Each number is 500 + 25 x the weight over its row's rms, rounded and kept within 0 to 999. Layers, rows and columns count from 0. Numbers have three digits each. The size before them is the row's rms in percent of the matrix's.

# up: layer 16 MLP up, 3072x512, rms 0.119, rows 3024-3071, columns 256-319
# down: layer 16 MLP down (transposed), 3072x512, rms 0.203, rows 3024-3071, columns 256-319
up3024 107:510477504521500485488515527485472530461530499451527525468504517464493495491518473464540499513498465509525495458515531462522496470488547473473496501495473490526506492531529481545463495474505538
down3024 105:488501516479484514508490523534517546502491540493470514494482472465520462483488471473512462547501474471430539520518463506549507486522539473446514457483470513507490473537518512493545423477471544
up3025 128:483490516481481528507521531449520501537501491508467459532516540541441505543479475510491500500517475546481507440513508471498506486488540545498507493512517559549474479515557450502458482474487488
down3025 134:488500499502438518470536549498502485509487498473506514487525511555460524520527464523512502497502478535475501461490504485513497488492551468525503503533487504523505469497549466483482547479516493
up3026 095:493511506517470479467459522527475514524525497513492475501540471542518476501479511466486499497491488458526512470464486450526515532514536525522481505505484474490503542476498530494543488508510562
down3026 096:490452503504471468522506499442517434483535457543500516502503512509494490463534502480534544494515513504492491467485470494483510505501487541469508474517504463536497534549529512505495471526476497
up3027 102:476484526481551471503477530496512512495553502476461491456535517501520471513516492456514518479512551488492463479530540499453468508510504519480531509470576515523486500476479499492542496534466480
down3027 108:474533472487521525484507478525468479521521524503504481533566517473496505479559501520518505506533482510488511479490488521519484517512509469483555469531495542491559514448511476501508531529521500
up3028 095:531485504498499492479470515471486538495492502528505499515501516524496511479439474532451439492474466506500519464486510478516551546447532500507516521519477494453502482466491516530491487507467476
down3028 092:454490528523483446499511510524518475512498471474494554442509470506479535482503515496460527488483507526491466486508524472496480454516510531510478474480477468504495458504511502526510498515509519
up3029 099:508514493456501429471472530461480484507500504499487495455521472476520484439466517530555490493491524484494494506497465486516510535523491503505483513513527472480438485477509493523464509478525511
down3029 101:531442521532485509507467458476527529522479498501508494526457452509535486512516502530442491504471526487538477509497521459519501490491528493481478516502504502549468498516515475502495484518485467
up3030 092:533536501458506516493474498491521439508499549497486514513481489526522478485493467521490498505503486503509467465529497480462506497482497500450476486468497427522485530509500496486500482517500506
down3030 106:533469506499508478521472497498496525464444514499499496496504488469493480523547433543543515479518492470502512522499518496513502507474536494524500524509453500474509454500454464495480527490525538
up3031 100:481461479517515539483541488560496504512506425529508487529471504529480518501489494523528475498483558495487499503476481508468570488513512521502510476536591534511473471498499490500498479515518494
down3031 101:464475487493484489504488495509457529457465533474490455498549489502532471465479494500432494496497486480522504488515459505468552490529446508525520483498495470536431518522499505478527489493460473
up3032 107:526506496536506534498477491581472483510492490487516483580511522527526527515509482490496486538536528508508489464454507481507513502523513485528480474504469472478460469563534507528462459505488484
down3032 119:488486503489492503496544506496502468504498527492506527518479510524492504499485479479512500544520483525546503525498523471458484495525505500520468528504485482514512483495508502499475520445504494
up3033 097:522473473503524552496500487468507541544528450473528487528490515494442470551519529477478517504478525522514520480473549534493528510489482519497496486510519491467548490514495508470492491531529548
down3033 099:500496477492525495443479513512491475500511447497515491504506481511503489495495538506486513486539544506509566461501476492446459468506527496508495513490434486485466504458574554464486485467530528
up3034 094:503481487489513535480511491510496516510520527509565482519515501521492477534502513499498515436530463496506516510515501457502510529470507554487522523501496487518454476450457505471480496455484500
down3034 096:498516509446524496514494519543495476501451539467452565486503572518492501477503485501513440512454501504514518516470508514478493467513494507509567483515495477493538443512492487491496527519496466
up3035 097:488511485538522535556516528451523516488534534533529499504504500491463516501506488480470490459502474483513562490472472485479480478489497480505510517492498507499527440507469523452529493511479484
down3035 097:517509565483454513543517506461507503512492465522543479475477529559520511559464431495496529491475561533440518574496458494470468481497509488543536504471518484477517500455508475511536463525481510
up3036 107:544551492471499521537472527501462510569535497498505506491501462504506474531554491452513531500528534520511557492488500499482517468482509535501469512503501531499463461496527504505485484512509451
down3036 106:490498488500522523479530483468496501521473490536525527489502518504473504488483530484463511523467496437527487526525488544521461482508481510478481506545530498512473533507497467487454481480510516
up3037 090:468471523550489495498519481551511494479542529508476552491482496502506501524491496512510486511474457535464448445520483509465503450460452500478536491525481463518520465524525503475471552520513510
down3037 096:502481532497532469507511497458493513520508492481490519463447494512515473479527516464516493498519445491487516521547505512508503446535515467489518525500420493476481526497506481547514494471467490
up3038 094:514500487480488512509517504481478547475523528474491497474458471479512509537464521525532517468536484546475503522501456527493506552458479513496491509516509482511541526464492496558576493522512514
down3038 104:487478539516455462483508480505471461496522511520493516504466527513483531470500499524480464493534521545542490468549524508488498538494486497497454497547470501455443467497492501466506539508517486
up3039 097:492514496503480489493482512494475467523513512497519502540430469464455512546489509485499476487470490529478498483475540519490541517493520524504471454505445529521464547479506472499504489486519517
down3039 104:499524486508538534491474498516484443547483514537503517516498492514457478475498490513501480481507478499489484516520498508533478453514517491450527489464521509509493504487501457471496456451495484
up3040 094:483459529458489524513488496444514487495518503485484501480492504480502531526520490499530473474473513481490467530493522508506478538443487493555489480536481518477534503468479513545513466528485541
down3040 099:449500499529476488492482490523516488473468493512503463464512482561475508499532477531492514515483496445456506505511472502507520492508506462518522480501491507538483530518514454491512503488466485
up3041 101:494485522502505482531531465527507474519473491547497530533472492514462521487540480499495508446458495501468511478493476480466515505540487515508564493524509504494513523475545481484504496476509469
down3041 100:477461464464479496474477487504489499474526515521508472477470512489521470543474531504508529519446478491490493501530513532492539493432533506479485547484503486497458495470488461518506529506507493
up3042 098:484483537519515487486484504494487472471513555494489523503542483473509529512469515499512456518533528508517538478509469476506469521482473499507470501480451513584477516510461480486494431482517530
down3042 101:459500504469519492448454538541490501497479467511524478492491492458462482450492511516507520502536457457507508529498492499505509488511520547468512481470507459521470502518515479547503490544482478
up3043 095:531506515502485524495488510487463545534504436488511524537486480490522515462513528519456465498486503492467511487521501480505473487518473503535500524534513545513528507505497496535536531533522522
down3043 094:499523446494545486547532493476496532458488520510552495521512484495464547484505507491481518494501540482476468474461501503515488499491460451496476510497481475482446494503482507542512526512517479
up3044 093:464505476517522483515521493479516493520470485450488508506484477544551505495496488535502481544481510513494473482488454523517528506445438466481515513528493468475544519484506486501464496507517500
down3044 092:502496532460439504494480502517524480451482521496517525510512510476476558495491487511486547496521477525461491458501512524509428479539499469502596481487501508502507481519482542499496476495461496
up3045 100:526463472485493455508526486501479527485484502500521524506502512498468529500446463542497515508496482507498473446483477512512509501527499481451517481513548509477476484517468503517518468484453473
down3045 102:533473513504474495461495525535529514532514464475494485511480494518485491571516447504489488506490518485475491536535471506486506506457484547498492490482500539484467472453492502499490524473504501
up3046 098:517494523484540468495470499504467490488506500479555500558486476475498494540485493495534527492501540512488491497490477494496502493516469472508498471496531477521484527508503482572513458448529520
down3046 100:482475514480501566516494519520500446506492508488526459541532505504500521518515527489502488475458527475454492501475484515517508511530480471483473537497497509496485493525488519483466521506488465
up3047 098:496509485502475514510480491470488472501538508447538499483508493547514542504552463506475503507513530528491531460504508518520556522536491454481508446470473498532518488498491500499490500540494489
down3047 093:481492490494499520490498481479539503491498520541544506473523478481501513514492445511491514508503495480482481488492508486536457469526531518494504522480507445484489487513482469512511486455494532
up3048 093:503468459517489530477488489537486504536501462542518491438529451502486505510518532465472500479518483508496500513480511491504519510506529531423455532502542508493498508516487518500521498488506516
down3048 098:492516497496491529488503536488498476485499482502470475546476512506528560495528519466534546512526531487483491503504494509472471491489463492507507509523512462543535529518531505510482538510492489
up3049 093:477483508568526526516505508515520461502465483502489461490495494481509497500469494499467492475561540477533474483485503490513534464468511460485554481503472491513489491465484478500546502503494534
down3049 097:458519503524483496550502494509505498476505481476513460492495500483506495516565442465486515448457515494485533511515506504494458561472492520490464491528522539492502503441550515462494511492510516
up3050 094:508535508427495484475481494488508499523532491500492509480459519521527444495458485528524472466480502571510538471535537534515557500461551500494479505520494484473530518494493510480481513501492493
down3050 096:492484543496528485492496490551468447493510462486462456517514501514505497537494535502474513515503513467479502441461510511523478539512437530517488512527508524493492510494494477524506500541517524
up3051 097:494497487459511472515507499508495517498452518526499485512532516491525527497488462537516518465496458550507480495512521520499489534455495575475520542517504484527498509544535473477537469481517486
down3051 102:486519508500524589526504469427535486510473482469492520466511558527451503478537537493494493477488516541506516511495537462524525516520478478514503447475537480500493523465462541448512492492528518
up3052 098:535508495504484460521510503515448512486541516527509490504543474476505538536495495501513477478520568523449475554481528499498517497487498502511511496494470519463493507515529525470472514538578490
down3052 107:475512469505533481529489483533473465535498529499515520537494521504511502492489507485504544484457480528519554508490496435447509514529463507511504492550460546507489481519482456506517564518493499
up3053 094:497456498533534493469504499469528517461505496513484499520508526491498491500535438518524481488495502464504505475507511476524529519494490482464496494509499484476541473517473520458477490461554486
down3053 096:485522532490498519483500486492504500481513477485465447508528455455481484492525478487552476497505484559493485436502480533515491469532497521506507477516507533541556481553506474505494501477468490
up3054 106:552526486518490510485526507509500512478499516526506525546534478520557518519489508495479456498500540475461495493466558488538517471488480478540489490478517526496497480498513555508544506477484530
down3054 096:478511471498527499502495462527490540510507520505519495532511532484506519492515510509485500477492472451488489535492493484549487479487542486516456485501484521522510467502524509515486454504448492
up3055 104:504477558531496527462506456521544485448519513486480498486557467504519498516476456476479535484529492518490500527502476504537527464460512485496547567501466480463467505523464487516505485479496477
down3055 104:499524473543508505478519439517489478483485509504475513508521490469476513487490476491484462537454539491504486445507507497523490473507498475526523516557484527508506462522514507459499484480488520
up3056 111:514520510469520473505515510497494523483510536421490522489467476489532490516513491486523465530539536506481492512466510430486498496467547513438521451469496489501502478485519529479486532527540507
down3056 108:515532509496497504494507456476519501530453471505501524491525462475473501477513544462490494509502543471505505512479488539538488472491491507431487538504550521486497512537480496440483484504528527
up3057 105:490521562483488563493478509512475517463513516514483500483507517460468537483457511517516531522522507506538488491492533503508506477505506473505523499505504511505501538514465470546469506508517500
down3057 104:460528493503518478483458525476493506487498493516473522507484489502470501504471490504506477505505546480440497511482486489519557501496505480441486517408452540501521495529501503508467442499514487
up3058 099:503508539497471460488514481506526458467478459491526464540514490473543513542492507529486492530476546540500486501503489475455511485518498520448483545487520485489517499464481489479515504508486495
down3058 099:490505527483515474514497475484520515484474551445479482487481539520460510484488518489542508504517491508493474470457516492441470525538518480532518521520479509504491519510432501505514509472502500
up3059 106:488523486475504503499515449475552472539516508501453463491489469511526533540573492510456532514479528484506504483508498496497501557477452435522488482489504543508565482501540501470503479476518509
down3059 097:515516464525563478514531491503503532521474513484505500485497489510537452498501466508496506472513505490526499514507530543494488500516470560519476488458541511528545524475486531491481502521503491
up3060 102:469497499504532551543508494504446491491481519488457520501514485493526506498498494523479477526479494503488456494462529485557448461492488473508501531430473566509476521503487511468520508489464455
down3060 108:529511461485502520517485502518493460519526534476523474478532522517508477519470509484559464467529519553542473489522490486484501496503498489537472506505503514473475472472513494484491460505488494
up3061 096:525490506532489494482520516521538434525537491542549483502439478463481505457493489496497493465480542494460515489508475472501529547492499513508475488468509485549460509464518498517447508517515499
down3061 093:538496512495491474457475507503476519509488530469508507485533553500497495506528455503512538526487525511464484465540498490488521524528507507483475489514466534490457486512487474548485456497453493
up3062 099:492473510515494456488508543445494488463548476529509508492459500438508478520529509487517495475487502510466505527497499515499505456516490483534511497531532479471529531522513495498529514574527442
down3062 102:453468542489531523501500509539499485451527486467512531513482490493452460460497497527510514496488486524502505497491424469525443453487519518484497562442504526497508511518513507474510496504514463
up3063 103:528536492511511474469466519465477495480482522491477483520479462454454471489511514473514515507498469517503455528508491512530523510516500517508489483494568490509478450469444495518506460514541484
down3063 095:478492458463501477488420477493485514514492521460449488518481531515512522507513525480484514569520495499504527481510509527494556501463468491454515503532446534474491473498494482495471479487511499
up3064 096:505508503536523509495478532465505523458495541492495498507516559446466478460495510519478544478475510491459491504490512539553481540490504500505516494523499524524461504491508515502500484494557464
down3064 098:501476495518515496510466477484484478448468468514557498500447492506501487496458481569474483500501543512494484492515495481489429483525480485477454483491531498505503520516468453511521536460493433
up3065 098:568528509544519482511500500425480522484507572453497495497487450480488503460458500501515517499507501488471530495484528500539539457472510497512533499505546505569517486547507524488486494526511490
down3065 100:486479473477478464521487516489539486506510518464523507516474487481518470501509508508503482497510508516473490505507499526470468513520503485508489496517489486449542481500525530465501516522485476
up3066 103:517538508505511469512492490535481519482479549509512489480490479575488506549446513502523482504494511447479501519484507501503498500519503571506504474500538557508549508525542533534475540458525517
down3066 101:512505468466491481515531474502503489491518491454510499504520462483502489517537543509498479516485541501484486501483474498502501521502449527539546499513508468515502477498521517493508482458506433
up3067 099:472484555528478520460514481538473480452497492476514501504511545554502481492500499512524523498454513559521538447507498484497507535507515509488539495497505521472546521486499509526530504490504474
down3067 096:496483508490506472522478477495447502523525536505510532500511498503496451465490503461446463510493546494487497503485493493526493510499509526480548513534456473557500447498519484485494518503464526
up3068 097:500536462524534474499504485535531510495522527470513518488500458469514530526517506478503541544500496495535517499514485461498531484498479517480504506482503531553490529499503499505478512439501467
down3068 101:488491472517486476468476511458556504496494497509512532511476524462470546486468500502517527493448474511502489535505460492501512508521491512525526465526506448477495513449539476504502470520527458
up3069 100:479494480511495457484505490562471482492458524505480555472486465524488529532501477471448470519502517494474501487494527559519465535486496560482484493514503485455530481564515494503506524492521521
down3069 096:528475521489492528507455471504507469487518511536490462505529493522527508499502492543524482463482490519507524464506499466470477512499501539535537473472478450490462493519512514467503476514535506
up3070 093:525525469447447486506483488555462514503495500454497485530476477514503521464543488483493494489492541504484513445485488449486483495475531529502509488527461548464553490460521461446507557470537478
down3070 096:528470468493524531513545456488475525486505488511473459512525484472489507534473473492526512507504521478473473531482525530476505512489495507485549504456526475484487496537534481526469460577466417
up3071 101:479519528450478507506494483474483476509476499454521481501485476496518493500508480491474496518472469500564514512498477540524462497501481489478488457477478493548482504492501509509558496522507480
down3071 103:505484474547497486513499507465453454471500530523502463469506524507523506500524480506460496500500517542511451509538488523509516487515506519501478503514463471449464508537491453504482473477513496